From a checkpoint of a small transformer trained on Wikipedia: RMSNorm before each block, rotary positions.
Each number is 128 + 32 x the weight over its row's rms, rounded and kept within 0 to 255. Layers, rows and columns count from 0. Numbers have three digits each. The size before them is the row's rms in percent of the matrix's.

# layer 7 MLP down (transposed), 512x128, rms 0.0575, rows 67-173, columns 64-127
099:096103159104201144122115181167156134080085122066157126162138081152109095151093146106146144149087137116094111138103145202120107116062124143138127107081158119096147085092086158107082115050160174
103:192152152144135140154079045070116147080123120138113073074124159126123128090096146173108161169036147065143101177103070169114097139095123102195068178071109138143155121109134136125128122138183135
102:142144164161147081113107105117110128129087163152099163133169132118152089136085162153102172191114175120137198128151133103184077120147155138086153081096153188174096137179118154104148202111107172
109:116084127105151151121122127167156128131091155137161136088104140085145120115112055090147170059122177119137075134104108127108130140111114157116121076146146145116132173111174140063102128113129172
113:144079097183138149081103124115129148107168124163156123075090164160120092058158078055140137104109077168032131095102191124144103166123142176131151094125090103122128151155123109150118101203194109
107:129154120119084153181078099114157197107160093137145158092127117132105121142176129112083070116119155187096118177120137089150076136117031121147126160147153097150139112102136039132104144114159108
111:107055114109118152126091169159160067158092144164123105158084066139128120099113115144159173112152072118104061046134179059151169109137165118135120132066211111127134134109124122137153120121104153
119:166108175103117156069102117146090132120108138090188125068129134100144082073095129158176127147125105143085109188125170188120142144113116211123103161077157102145153164140137139148133093164134158
025:141148104143144141108170145111085105140147092152210139147141110162117136128166196110039159125154140088151068136109180144096139092066120130111140135038158113156092176108149086132117116088150133
106:160146078117108163131112116153157160126116079107109147091144143185102159120147129173184109081175135112136147133085144119155093165147175157174099115108179131136104150074108060180164136105105189
100:150151098160090090115126121109134127150027163106109118117088122167120087096102133088120144105098085127133118140104155199140071156102116109122167087078140076170106125088098116125153144100089106
021:130134149118134115104153194104089111098137094141089100146128150137121087097146174212143127207100052109124149094122097127167021099159128120147154177106133148128071098046088171125125111110133088
106:187143091117098186118137090141101149188119116101143156140136133049036112163170128141114158128111110073107119140140117137083124190168129116142155069189170170134181125116098153111212115123128158
030:097109100172153097145105125148113124142134203070143114126151113128143132132160072150162097076106118134143150130135149176182107134109075110066110172159176081090163072099106079100097117172137145
108:136093120141200084086158113088138104112123148097104123119166147130124154138130119119118125166100109109113108078068117074070133177172148071054179125083149085093127122149116067094104116117152135
113:222162141121153135084101126118129047163159124145129161136121080173130145089158117106088123129123154177175117052153113126164187156073140121087114130103133096123111149082070156081108060094122136
098:137102114084144141152156108066171159093112149143088135140074133142080175150139142108133115140106137150160081107162176176130166121107191176071126109164139131135125183132095111140183142116102163
126:140160177144130148127146124067110164124080151166039143114124142092134072126128116126074149131089113069140075120083107091188104120166140099146135081151103152131167120140126063153120118121103160
108:114197137154129162131147116125136131165161164106121094138146116090117157103118114097068127128112117069116124110170123200152085106135210127104117170147179076077054060115153165139130172206114146
107:106093153173151144123124120065091154159086156126139109119192134113147130115122148138086134123144151100158227091141145117163113113160128112180114083117099097144111151161104155138148160106136183
020:138115144136095147129175119075089150168154112117087135108155175094196103119118127139161091145097099149154134162131161096116126169107131149116139101129109123125152125155175103146167137083100120
111:103147113153156048155117158149134177118150094069141116116097175163160112186192131103100122111098121102119142145148144075138068126109096129123118172085148163133127126105107168159128148120161052
108:135148166163141132143132125110114145153155152135161126086159130098141132145109182136109102130070148116138145083094130077048107136110063075158117121124165151123133157085113195170151124214110063
025:136149116103081128099082145139113152129130167065072174121147126138097112135116196128099086092069125073099136164102177118142164153129118112138121147074127064148168152104111158154103118177103121
041:110047102073134084114129107132142170092079107170158126120132143145119082122112124092071182175157111144150137132146126119125122165118126109121160078104084127109095094223166105074150069152084090
113:135193124089150128118079152100113143168163072145139146120113116148107146107160125153139065117091125084176153129138118061156084149108135197221129110117104137138117122108094043126167085155090106
114:131153145107151152140149071061162118170187094150148082100166174095126114110126118126054111168067151069128141159165121122086114081132126086066130155128133109151129108162170154097177083183092116
105:124113176125213166109125142170117136169105140049138093095181140190144138134152105130169126103109202125129176107128149137136132145126092071117142064159164088131097120103108111069162144062063154
101:133098117128128110155103110098110056164148109147101142124105085134100143194169070139123161192143096133134148102110131158144112112168121159117122069112192133149139141118162181116154079204124143
025:123141131190118084099155112116143155151144090107135089099112126114124124095117022136142132136134133121080108074161123141121062115084138112104101118140119086124180194092087147109042140116136140
122:137101152146127124157163100178189142080138129110104139116195104138131124071203145124121098127077157083161172080069109131114131154172139094190158159193214143109113116105156143099138108191138114
096:115128156076144138144156082131156114122126103166103071062160190168113142063075118133100158133104141129119085201072120157106112128103097163090126081148156147189127068105069157089128135124125097
025:099130175151130128093106141120190098135121189149132120132134135234123137096119137066114059142085140102125164120128110107148105140109106162156124136181129128103122148176068102119158109134081122
028:165131102040156095110119139131104114131159159132094202123121143155074046135178144142176110097149168149132114135105188170083096068175093124104133140092143096122164141185185149130135142114133132
108:154127197121184089098162142177110125182100099073124132148137129124130133094114162106120113182090134138138085140134182131122137103111146118160161083074165122148107110080133103131180123063124212
115:139126110112137065121125124154159193130129130099092179126120166076127163141096119126140141147168160083095072139202120160123166156151090130129149071096202114122062129141069079127154062173120105
138:119095138082130115128151124151095134092124245110113074160143145131103117152146151092168122105080125082094117122133140151072082126176128093114169147125199062139081098196076093143106141116134137
112:142123105130148134165124115169111127173183123136105102104146154063172108126131110097104098046131086165122083076107078147164103173103139082111136183132079106152074129162089170081142117124100092
106:090120120099100120087102130130164145094139093167160108101205083148104150125130168129125109123098124166129188137136159090132167143188116159221135094178186133102191123173108106102132156125192120
121:135092075088105075158127149136156172078107145059134111097122083159101190156145131059148115070198120102068088146210149079138133080153139148074191081181135139053122117140116118134122104109112091
103:158166153124092174162162073157156056083161140139177046163129135147116109178163121114086121075070126168152140132105069120115098111091136132165140103137062126126137110142146135136156121131146101
120:139081140122178153136160183130124131148145201160069064101085104078116084094178129148114110119136174164091142095138133067094143101200118149095091134108116111137113100150157111173124085103083149
101:148136168139095141103155147093144121100137142151164101189156140132136094145168154129143116086097101142185128078199147172122075152150153085117100108135138089127127105166146140107166143134172137
108:159102169140195116140076149122091151126137110109146131142172112170144108106026170087129105113158101123153206169081110169081152069129132118132092163086177094194093135201119076168140100128146122
099:170139076145167113175152086181065117108161186134142075167108115138110169120161143101179124141058082131156091133160086105113136128108125194080120117073151110111131149112144137108212106172134137
111:115077104129197190156140071175080145155083171143131159119093128079123127105110112119153101054090207096100118146178134150107161104088118147154085117133085174154149162132072135123148170113100145
114:134087179149200099123108121163114143161139126083104083214142107154121138119179133129101077052134074117090111091124141127061130147097152145165174074118142117196129144085128106118157092134093116
112:143116094192098150115094122107166132135139156157139147149125105142143156128150143135130130156174127167102160131142190159103186188129033112134083064096130127111154070186164100157144155163110113
029:106071202138144110211129122075063126135108097062180093117130184132097131134157167140093124140115130135117047095108111120099126139163149122178138137107146145180131101158154133121130054153116164
104:127131117108156116218144141114122137103103187092107130118145156117149109147102182170096094126127130121123078018132157157141123097130136118145090110169185113172143164153115118138114119100124136
107:182093145107144099080103130108145192133112136132128167145129078166223177090130139149129183105063151121071117132193092164107092138145091121172112153073165134131166117148122149109109141065156147
106:113104106160075139113098142161122191058110135149176128128185186144119069080153144137198085116117120089138126098117121090156112122134145124124140191104121151113111168124145100101171095146175116
124:104121154170170135120085102134124098101143113077175129089096091158104086106055165054083142109157184083085152127127121111109048144120143153171208159096110120146145124135085087154093156109126070
108:139129175172131103110151176160122089118118149155131139170135093189095170099127121133181158125142108093135178114150186154118117174190120102100115094100186151128183161137110094112155127139164158
121:049132160127125131111101141072147163126104078137207129130159149141137121138132097119147144103105109155098064106158157126137125178147139181130120134138146139058138152147113147163104130137205110
111:133120089169147130133124116151150145062120160109088166095170162165078110113126144118130125142156076099063144165106151126164146130092148151129054123055163100169097071076120145112108103125123131
110:123136130107161151211086090201144132141131072081171197124144143091153103124095074118140117147130150102131143074133143133166108143143092153112136115124139141079107141171174078114220129138159157
102:181146124130127139123083191173140172165128146108188123119194133096111106087154102133228141133123131077123141143094133124134160144142114192112138117113172164123083117139137144114141173073172194
042:126132126125153098223208112117157165108176147135155103157133192116167093167098150085069156113115136104101163134098146143151145141162179092128124122145125175108109142156111076128149112143162154
028:160201128111089135118084105086126171053144129141140206082112130154072201155121123145117090145120131153199126101161114125137160074168091110102080129153140179157153080127111178166151181157150145
080:177110117049126128098141138162094097102064179141082102114109144090118112169184133146157164158145122059067115082142130158096131152102092156096140164111192079105143123144111113108141100152138131
112:178114117086132127128100150107143145130086122110222184106088148109100064110130133107121176145141097141181104141060123119105060134138119137136105155092096131158071067174131103193144157106130133
117:074092138133062153070145152127113140138128153124120137181134161142110073042097119120158159101140100199115103167138147161131160080104090151112123088126136199138113073113081119108076078131152115
095:068154219079068174177154117140129153125121171164098141126163171107140120107095173129158155099145083132099161203149133171131113131161158125110108127085160126112164127139169123190144117152115125
111:105107075177095123156156122143140108167177064074166115089087134136165121152083186209126179152196112090154121085111222148174150144126099133099210105128130175158135123110115124122139163141139117
106:146143139178122111155072126148123162138065120050131086071142146126077063134182111107130138108143156183051116200082090113175123141140172119088154138133181117058168155121149079082139104111109104
099:109093111194151138167065115139161153130132087124088085065201094115114084168142111153128110130081094139117135118117155156076133123077160116151105137106121095071163100126092151171150093095076112
027:151159098118143084127165131180160183136133140123068134109131108213150142064165126123121143084138080125169154113164075156127116143113151214058091124129179118117173146148137072132093121130180142
116:141055124106127134147167131172108130108132147125127088123119138119143141151127099091168133132078109139122167067121092159087122127184155091117130128116157073059117092185100133114084167142111138
114:143100102122166104116137100119118127135177181137150153145148144107144186142114128098169105101151074131125145130188105191101107167136112129177186166110140080144161151124124123114146129131116072
105:216171099101159130156118111115184129103128153141205136113111138180114124135104077184103133093141110074188170119197101100096165161147127106107100132103107161169136109150135094161172157129145119
111:101113179137120150104157096136116070151144125142083119110117101097046148125098155153125095103144120101072103115114164091143051078140108114150110132173150121093085075152065192140149129109124137
117:146177139149135129128152173148078189146148118124108100088120089159152091158195097112156124189123095117142083148133095127126152087161145143121103135151225186080096120101192112173112086153143102
039:171112123085107087110204125140120115107196153154095136106156137147084111165133153116141124165143161139105114109118137136134148078108138043176120128196135157089160107110192157136070145076153129
115:132125071166089136121154108128035142138119122143140153126096082140127174095150128096137150147150121125116129068064102135099144124122190157116143114108145152126132121139122113098107122131159155
093:184098102130138135121233096112118128151123076088175139151120123179133088161103091116155112065138114168136102170192145130151179163091164136145111141133133134107214056166131125134123123066109171
106:107129165099157128133096103096180129142136170180153119076165099150147101136113153127169107036059141073129145199106197146104078150164161197115054089080083169122085148115134150127162117170092201
037:081143104094181139132091156162145063110107095138083063095132142165174128108161164134177113102099098141166106154117144083115071196079102121112149072125067126076150129168148101101191165118142163
105:231102110082147130230100121125166094102137093121041185059133098134161081124143134111089154094080127098091142145122130122123144141138124074156153145118108147151131100119099118167082167071112175
031:071159119102111070151152178092099134132145163159137118089171120155144181115120175171140197181155084083123141130122057113138140091091113117167075072105173141126145102134038120111135145141110139
115:152104162123151114127133116095107077124045105087063177084168152133096122093101084172123071134146093117127170062106130099083123204114076108166079158105145150136118108165174176059134115154100162
043:133090139159141190117103105088132140182160109088170127094138119153151127085198137155137076121079122090168133133123079140137117124154113088136145169086103144159078113136120153154161073154174141
110:101170130141098143112141136150145167197089076150115131142089079127112141178141098125075102144063076134139124182183118065077141150117126152064132190105142100145085126108142090069153135059127100
118:154134187201152084169131126148125109115080124169108130087102108125139159089156101182174106133130120182128098092109115119123195122168129121122198147142146167114110105037136096170113096101110157
108:171078152084127081106111181136128083134103173129127214139124141103126182127090101168135158079142155198127104102164134147081155132180119076134090159114144107135105151158110148163098062152133138
102:080169099191133086111110105072095142090188146120116136109101164111181176139133167168102124106124074106154068141152085103164157156128160107110123112119118195194127163158143174181098129171089145
117:143158132070132111127121147124107166107081172082141091181119138149170065175146136119109162186103162172137073083111124147129092178125185158115138138068134138137101090234088118137080077096139112
110:091106108103118104139139145164079066119126061185150172157085174152065126128087105104131097152092126143187128131149082161109079163160099158143117069133148178083085127153186159086143152158194129
109:150127121132116118109101157142155165092098115057109127092161109128101140135141104103090119138121128141111135201141145114103103119158110095164089083115102113157123148137133166113082114168183129
114:075109114167136111108132135108161127144063196070108114147176088106114131109177140086124213162099154122146096143146164112156107126075135135170078080149183134116092132117208117185154134153138152
130:158125119172202121182126109120176084115127128137120124144088142103080133129101140115112115115137093115108139144138082131106114115054185168070102137135140157165121111115128096162198134203159130
123:164121170192178150135132069159137148117094108204134119115169145109134123216129185118120107063146135112072128110160165127111054137130169125148140203138119148131144160143100155141135128147177085
104:134165137149145092166170185111133154159128047115126094089133142161129061179100115102146188156099147168176078092138089131134094113111159145136172069168105156146134183149140182147162118140168109
110:147120063135138093111134092110061184095110149119144144095109144123184160074118068134126106158149116145148139103156090085150091120180140171148126179154158136197115180170148151156162090104102153
106:143086131106124134145099160118164122124116125109083151110092092087062053151158157131101116099080192101164125149145096129132115186134127138082111107083118096112110096158121132123185115155156126
116:162132115124141110112178186091123119160112061108142101071132167128138095104106141122087206101150144185134072133159135160116195153097159091108127165104126126178171132138147098099148086099119153
108:154089132088181109147097101120083123159106188116116190113133150166142215074122171099148158084124175120102132107094140110094110118130133140100155084164158162068134090158120145138084109114102134
103:137150110089168124184201139166120148137069164214134101116076093153095130128100138145109150147090122106167103123094150081110129115114158139131135094094139086118146087149147129119125157164133095
034:158138125148156095140112093113104155098164187105123117120071077202128137110172089118079072110174144128142164099121157188101154065133209079114037051138143125090157115160089172131164165083131096
112:129106132158158101192121114186108113126107088121175104077122097118159142150136148190148106126008117122136148102128137171139106170141103185119082181104080103147113153092085093121149144151080107
102:127142187099099098119104116124141050146079112112125162208124158149139109100142088124137109163124130126187133125081156122093116140135084176156133135108152123114129122098124133169188137119081153
100:173116073152165126082152141145104138186190129105141128104167171086100163134126154101201150110119157147117132174122134146146157156154117120186103132068135071117144156103070101112111075188106196
101:131137114144132131200092040124110132067104191122175133102210121097168125057132135114126047142134138113153144086145132176167118173104080134073097169145168131145105090125104140097129123130130119
098:149158101195141111128140160152171130132092068136122160108132181145100107168176124145140126129152145137046076155097120131118131098110120114133188125135216131115125095076158155168131096145171150
101:159104118087145175054104145182137150113131099137119121112056146135124132150124154166200131100124113087105116111124130093201104088147162100146052128086138071136133082123153162112088085067143153
031:177143082065172108103079150141182132109118143175221102125127163159150150099151106128167144112110145197124144167111125120138119101087152138086103177119177117132095171160112173137110187197129191
108:111167118116159090117140111099116167150097115087112157114121101137157063114140114156140115165150107145146131121122146135176133103080087066142129138147178164159098107112125160091169132071131132
# layer 7 MLP up, 512x128, rms 0.226, rows 68-174, columns 64-127
105:159157087120160103078146095176107123150138132160086195122121129078159096095128179090183158101125102118163128166064086090119152137102152137083132124127106118063133105129155171138101136120131099
101:120141142123082154132137109115119112180106099133151146142136087161121136146204076099073127137096148118177110097130187086169157125178155147143114145192076118057193107149126158103174131110141114
109:147209136139095161122103150068100128118162063056152142173137143143173123131111114155160137072140212087113075151109072092088129124149153125155065160088111131130152174182119112100119068121140116
110:115154141158081131112174160138134162061134132027135148146120135180162116178148144142149115097139042166112161112081152166092120099165108115099163092133153146106126138121062101130125139149101086
108:128116108158116086125093077114062147151164137146106089121133125135165112208092137080139136140150150102175181073153161137108140090168139073043120090155133125127144150107140151088137112163137162
106:125145179150084075112060178115151168148158183100137131131136144145134145165085128164144183157070130126188146119109148107106136103128180150141170068096134067156107142150124011149039139146153097
113:075113094179121126114151158111142118055154124156091129079060115111071174127092160102146164169201150118111125165123151094123135150133105120130097073169150113104151088158101149156124140059092132
013:094111105130103096120115138115092113163116149112166166118111092092139146169056109152121186135140132123104170132204103091117186164133175146089196104110102057108155211103168103079071141137101122
100:116145083139127077129105175148086136101107146094172152136077086172186144142176086155185125111074166036123102119088111159141135125204131145126132142084126127098160089100120138152139144127137189
102:139134147112126125083124075086153134109135125129168213111116084156115158107145100119118132104122101145126194181116098126097137123147164095080109180114134113079143148150100134150128142128088188
012:094122109140050108124098147115138133126142126114139147155146132114179143135110145099117162134142179153081148158137105160101180114168141181155158110138111094148189173138172112074117160140108132
108:111085159101125135129110089120114118117149136142067118182170100124155091125175128133104065102113139097158085171108139148122092181137115175154124110155147126048151128127066167133133122146177143
020:078115102075131180156135140100073188108130200118114166196137129109156134160137131128116073129112141153097164124141115124173170133118134150096139112128116139104127177143155165115075126145097108
107:115107085105110093105162093128154147112160126098101118146159183156126086147105135162128141167136079050087156168070105102143108143128144108102137147093129108151138106137180144096047097171126084
107:111118119158128111168171139090164150135109085135139121145130146110135109149112124165180113096137147171160129126113170136151104134081171191062120156161143069112162163073150098165077132101100148
090:160113106120115132107076149107132086148141114162080185162098114128167149128080153103154101194117121106116105126136165055117144155181178131150166178117155162146118094188108133059108121113146115
125:110126163134139174097072206091140113168134120099088110156145116130179133137157122107143147140088121165101151049116155127095170051157139134111110112168076102129142158075107131110130185082143137
108:071161072185141115143129153148179183169121106153130114174099176118176124136155088146092154096145143113149151138160113177143129121099131160124040138127129125130220074141080078102134134072122112
110:136225163120057084145137119168142062089188117118096121111124152165095132150177066122161194105107157147153098120070138087119141109112170115130107118150133090083189136162162109145157106147055122
014:096150171092083165133144104085122157133144126168113126136105090093168151141121141157168150132112110099114152125179099144170173124134145136103158150126088101160129143172186145099092123168138159
113:091177096129120083138137082090157153152108212151082123105116136108170161153098129149107133111146142161131134105134133134117132125086125116145098111133146114155193133168111134178159140238205104
103:088123107121125116101158156141174123139137086113181191147172146116164070086136152110134137116124119179106175119067131056123138121177171106167112127131112135126147177087202092154082140151104102
019:106073151122121128122109147113149157124175160103123145134129134147188199141108117156129105127125165132142211082139105155156145112159149112186095102189129119141173174134106197040080164148141102
023:088088110121055093158098125117109125157122140160129154163146104116139109099072080126128150127135110121106184128133119094144144105108143173114119109141124111152142107159160111022078170088103103
113:095171169106100146116110157119213180123143156118093118111077119148101162151156151168131209112025118095146128127121111075158144129196140108177143168086142067152123082119105111088123083104154155
123:119122140197165133126150117133093146123126111153111180154104108064169070102025136117135117135134142142127118175140157196141173167067142126107104087150121105086121152134176075158151187125146064
107:085162110116091152112107078166111136077148153110112083107093159168152128091142134130157136093131108183138086096134232118119173152134150118166151154120101131063098126118138091134135125109149115
103:114125175153150136173142100097167115135180158118154132116150124114173112114145112149160240129071170024113155159130086122129127141122105133148144123195121130144156097181130081056114052103160134
016:055073136097102117092170184119128113114074158170128169157117076096197135144183125146148185101104155109097119119079102180117161114145144132096150101194105140185183186101175109085128140155154091
115:117111074155117067136144124136148135162156134116192126166210113151225163063133116157172145143151147081114060118142099116106147088122152123143153160217115117116115116149106146124086100147081122
096:156111135087126113045126094164157115099095160115087137106134173102122119079143144149143124163117136135120200199163136124172113181144084128135124127130190159120129123119155126162129176116148066
016:048089088130092142146159135081104084090174087137129162166112079110204143171167154115174112157157175195120142174106151114126129126070129168144143111177111099117158152098171078049069180173151119
017:094112115153075104086151145154178128182173118106118174144178060079185081137123155095105167142168110151133165102082132152126099057152138132141145137137122110107170163096160095085080136152087109
105:124124125104154137111137146111091142094111124024136127135154127130146117155118103169140167135109117121074161137077089128099176119133172085120187077078144103122101099138074127131121106070120063
116:088076111082060130128168135132146153116163142185138152121134091152118148161100095129132141158173113095152162169158193192081137132150168182136103115047105126163119112129145099131085184145137105
123:047110120136085105103112114132147131076120009207124077141082081145165108093117127143126072166160125078107119136167136151128129111119138089159119074152126138111145164069088144156132117169077127
114:072106139163060194142112105122172059130147148109121080126078127197113091157060141109068126130079180082094117097119141167094087095091165123187115122143113071131103076135131156099154166119094099
107:166078135114142119121176081093114147149128154154169221202090121069123055066108135083104157136149124117145149141151119096092160140062140148032137195086134109154106153117118146087075143143126116
118:089147123096136142122130114123109110154172163101100170157045122128141062131086082167115145149158131148136176101080067199122148094164184108101112202113121146167096173158114115100096098165147172
107:061129092131141063084144138060146104068095143178143148079136171125119086057101084123121120093130152139110120189107127165193112112134121116072087137103144126109104155126105148138122125098156137
115:125121164128102104080104073085127118117157154085140175092186107088147133119086066088100063132134151113202114120108169166118173141080157148202125095147172123111116162143215149076117095146096149
111:087141106089207074125140059184145118092128095118111195132124177087080168148132105164085133133100123127118151106086110100149065124091122143083154164099177120131143110152160145153095164146148087
112:067118064122098096127144122166152087124125175164144132139119153111107149122162105129176091134136151134108088111145081088173156134148104170080095116208133192121152124136112180115118172088130133
105:147104122132068121124145137112089073133196080153145110092126120110154091162113105167135062081190120129098110139149111132130080082124141089118138129155101095109116082112116132113064145155173147
113:092144132088101143048129142117182097066202129081154141077122134139108175131146140114153175143102144101111141120107104107126156174139149087155107172140108091129115147152101119149084112157159127
116:131107098085122115119114115162131141113167155135143074169129077094145124089068143141067079130188148130143081132115110157161123159115088109089103164146131071096128116098045122238136106123111110
111:134170126163118119116130084094148138147132104188139110168167165154162088161118160154084140135092148128154144164171176127109116093098081198171087087154085026106134150156097150145103134080080093
020:113098170109141151081143131105109155114131163160145112133162112080150136164173114208130149088136129111087172130129106142128165124132163127100110118113092088132164174093117132115075153137073081
111:105117130137100097051132117141154111118154048151162177103112135106151159138182095107144092159154137099109154174124135084147130137141092124166099123143143174060107129118122124127110113102120132
114:068150080139138077163102125147127104173116090134119098152120117160126090201131121137134162153189168122104144165055133087193117152137103158112143111176172095139142127086116113064136116137151114
110:137112061151111203126121167123178140107113100075191135170157169103120143126080124115110157129094172087139131167147123176106151088123106151158105129125182080141121185094157102058099207080197108
116:157085142085140141137156131131165139181136136171155132070112125142128170152128116103121125165253113102120137153185128103177109124122156148104130097136096070122205180090122106117066101178169113
116:133136132075155189116116049105085170067159158144155182150128106135171132144131112115101126141093149127108117183111087107097156106130103174098104124102116080119121133147134134085130163074046151
124:084166129155117130126103096175164110147150197111079088130083126114158129179097148138169077132112108201076119087135106139136089127177088181084121131155118090142136116105208106112124141135089119
111:109170123123103148136185122146095037151191112088142167117087101094153102159111127071115118152125093138113127058074129112126157110160108139062118159155127134090094195137124147135113118138105108
100:115152142081118112109125119079091116144160074136095152142075127112135097108086108123114136148191213156138144145159100108193099162091107092148091081115114105083092118128133113167078119122055106
111:074144114121125118146139084178097071173109144156105130160118148159105123145114177126137101136121136144137129160215142045105141141120170111097097137170117131104161159116097167136135140120096097
029:139118096085064179124090114093169070097156114175096139096101123126116141138093118163169135181151135134106139115144154110127123161122202129122136146209083086123146153130096150107120143117085144
017:102076123078110089130151122154114163111122149158099148156120125093164133138125125153160121154110145134135201141160104152129160095120149088113087078116108076152159124127218089117089087133124141
075:088168150135084083078100119115099103078109135106144097151135062081110144178122092087144116150083113100136133132087149135109122126190156150212125075090147102176134143174092131124120081144094124
114:134055125144125100116136150104140136151128149141068138085168035129165184141111093090120111087129150125050123122156106129147144106146182165108117102189130137113140079094159153143115142114194156
118:125102106083143149149125158097135063052161106190127154090131050140102129108149081166104128142169150147077142127156111178151090127131079190122112118154084146123159151091125109171117136136133125
099:166139086121140127076168136129120135152091163130174165128116143088153133152108126101139173150135131107153142142118102157111148200109142153160123150112113112179149125169192116030125132175124115
111:164120139136128156109150114147102100100091117117180092154079095168147110165101169157133109140130149106175059098110125108139113158137126143141180134093091135118146160175171148105164122105107039
113:140116117079156165113109081074109078069126106177122127124072103136092123133126103163125135158136233156166172125161163185076145073163169083167120082152105186118142149127152078104130162135123128
094:096096105150077127116111108091115159153129167097087102148150110079126090103137161135155069106080110125106166094136095161090161139102147114161162114101100118108161084136075150164137100121136148
017:051158126115090130054113158109134169111114205151141137150131061106166192144083134123124092197133169113136206088153091113096120154139141127114109103145123081134118146133104139092111130163126131
115:094164096129105124140150115143092162083129161125146129165143152133223131131131124117139166162110136152102152115120127115110063167155151147106138111155149100158097129162045123045144114160096144
119:071146123121123085089164117179070108154140137065096118098113166156079130126134161104103111137174120141181163104068150098132142128163142141061175101150097133145200114130121142072091167117142110
107:094110107104119122145166080141065085127063150132094176136159132129175150147116142115210182113165122086075110172126121123135153104132106121122118161138148042202115149078077202102142118136148119
112:084147098136130119154203140118205100166141093162097150119153122131167105146122121170203112099136129145072106090049093142094147123108075137087065120135116148155107081094121135115107113128125147
116:112096160095146146125067135106204078144153113109101122119102101130156103131079128180170132120130119132109130106129060134136173092175129141078148124197094137140138142062096168093123163132170200
023:076149047101094103073186110122101095177146155179108101194168131103190137138116125157151136127144136135094148155106109135140167111128141169135105117105114106128162140119102192060113120181131126
113:107095149126078095113092155191124131139148105160157096147144099112105133093091101137133144153159052139174158137086175130156164154168211098151148130157124103127136085145197105119120157134112149
085:064111195141059127086081086161115077106164126108062123167101110164103151121111163112124094138117203083120153098129151137138087146148158146160090146113132132147128100159127091146102142188086152
107:150128099097122131126115123082114102146132122129083127165001088095103152149133161200111107146106142117146136102151060182106180133124086130140181136152093099120148157099151152112166095121099079
018:071085109088082123128129204141125159112100157135126111170120137069134108148103149109167140146134122122098184098104119137109098102115171189095138084148147083147175094146084098132067170139176123
102:127117150144083092102173107087127092109118109101120135085139098096119113213192052163165151115154128116139108138096107169149137085141135129118054122108166170098151113137137145129106150145147066
018:106105107112068129145134154048119133071133160135102149164137093146118116151172134136140103134192147133070141150097147126111094101177132140125120120134093099145152165133157178116080098192106090
119:126121088155157178124130154084159074154114111141140148164131138168070180162081100084059122133159130118097130108132136135075124165136114132128102149169171099105095130170137129131082171157130090
024:106071102113122101136128086140115171110138132127084167183141090106179200159119135122137107146151113173095170101150152170146079138100139128153089049135094099106151193158118149091062161143084112
112:074126073150116118132069136120160169119107157138091154140113115112099121098102136170137144114137170096181121094117121086124090122189110101159088142112117158167147151185106123109162075054133073
124:128109132059135120137149162040108120145177124134154148136145161142120194153142100124137184167116113084073146139121146119104115145164168162139162158123085094121177096081129080128093096123164100
115:111058161122106093144162078085123080162147139192135130074109094088139087121092046124145130105180136128163152148100118182145108164128158103107089117152119133131136151080143161082145164182117100
102:116142158075109191070104174098135105152064093133166160127111116060094095085094146145099144149138118168135122068187155147101159149165153170132090123110068103148102115102147124149116137079120149
119:112104129096081110122150105138085083105110121170059148117123176179107081101141092128128129192171167171100154144056128109148168117168162160110152152168190117128123173139137125076091170150153128
104:077142170154068141135106137144174144157133114098189132159148119138150140232160135107120160108163126061125143205136056114080132105099102096120108115125129084138168152100128107135145148116138146
104:110150125174101138178157122103159134109098114147149130090147155134117102161099131188152156131086100043104199074075095136120083212136168099122128158090114070119139125134081152132097105100094114
115:107128088178096092148141104188125071202093135129159145144105092124170153180155178127149121087138090108190173123125108133175131112136115102143189081148122126168151177149152175116091115104175107
142:148128088113160095177152104074115160093148109123133158154126129114146125161087131183149196171177091087147156082162046157057149108131120088098120084118128136125118182118087139123145100176175118
126:098126090107121150086163174085158114162124151143131163092170089121131117152150123118128102098219124145055105142164109211092084153168148157132154062111073076105150190116062128144130099124112115
105:102160097109103124115156126097139106080146125096097119148178058128115104113150122098143175101121163082054121112123142068126133149175155119211086119121113038118096094145082154112117056206146210
112:176124124095126062135107111156120109130181181150115151108079136102134087138106127139146164125145160108051041131120130109073145196073110103137139109134085146119124133120083114138042146155141105
103:113119143093138117111189133103059148111125128144121086193127161135144165081091112151082089150180135169114125160138196152143179207110066124188101129094127120085123119132135066196090144102086090
117:109166124099118109114169159140152154143105067139202121137141143089145135154137195123145195073144156097180090146158105152093172128105118102165144114166143126118085157122128145130154146115133087
104:091170120137049080131130157094074153177131124121155117168098152159161125154093160123156121163168085104169080176129125114129112097154170110116117133104130151184192139128133135085130097151140170
101:121128148130121182105170118091103132100159095150144115120034123166152091133150127148123174163122137121143073088089109164124128096150153126103137091142097175126105107148136129111066078184190116
019:097117148079108147114114179120213142093112215165116125178141130098168131155126122124146109148099150140116162105160126128118115149169162110157146082132115109152186113152159087120106153150104082
109:134117071126104152087152164061185085120185129144100108150130125142128090105149142113102136164187111142122095171000159171145083109103110095112112137121135080090123090100137103134131153128122124
104:086125134092117080119154090136148144132108170154113152158100170175143136116139157093111103135149126164181122111163143142103152139198151035175085146155134117080142105120156174089109166166087152
101:113123086146066135105143109143089019082169103110141114115122125153139125108190138121106183143144136133114089125155211086106156077066153079143146178137145156092162143141127113131149170121093122
107:171076131078186110049143167142131077137148091137145183105108110129070156115131092098141183116090161140070187114091101117087202085185114155160068146101181142108117138138136120108141167121114075
107:120095137122056122113124144128135165120181121152183113163100101153153066157098185154132152128085147137132136126096047055120158122151134099145055099117123133150090179150132118151086147109111112
102:130124129117081128145123112160126116120155087150140065114156120095147166163116102136122144130117144134093181160117150042140158187111126160154111104124152130149092111150096114179057109163121174
021:138116125120122195134130143122106149145119127101121121173123101088171122138117167117157122124119131128131153080141113136053165138094165167152102104186068102090172154101115158083155085169127116
110:087106114107140133153099153111173180139157152136158175176113135143207116087053145121136147127130112187113123167097100185113151121104100125115109124119111076141149145106161154134084167151116093
105:096088111183120106166187128134115139071121060123081082125130112087178144115108159142130110070112042094109103109130161079130097128178193178145159138168128100097124117062148069073097125124151108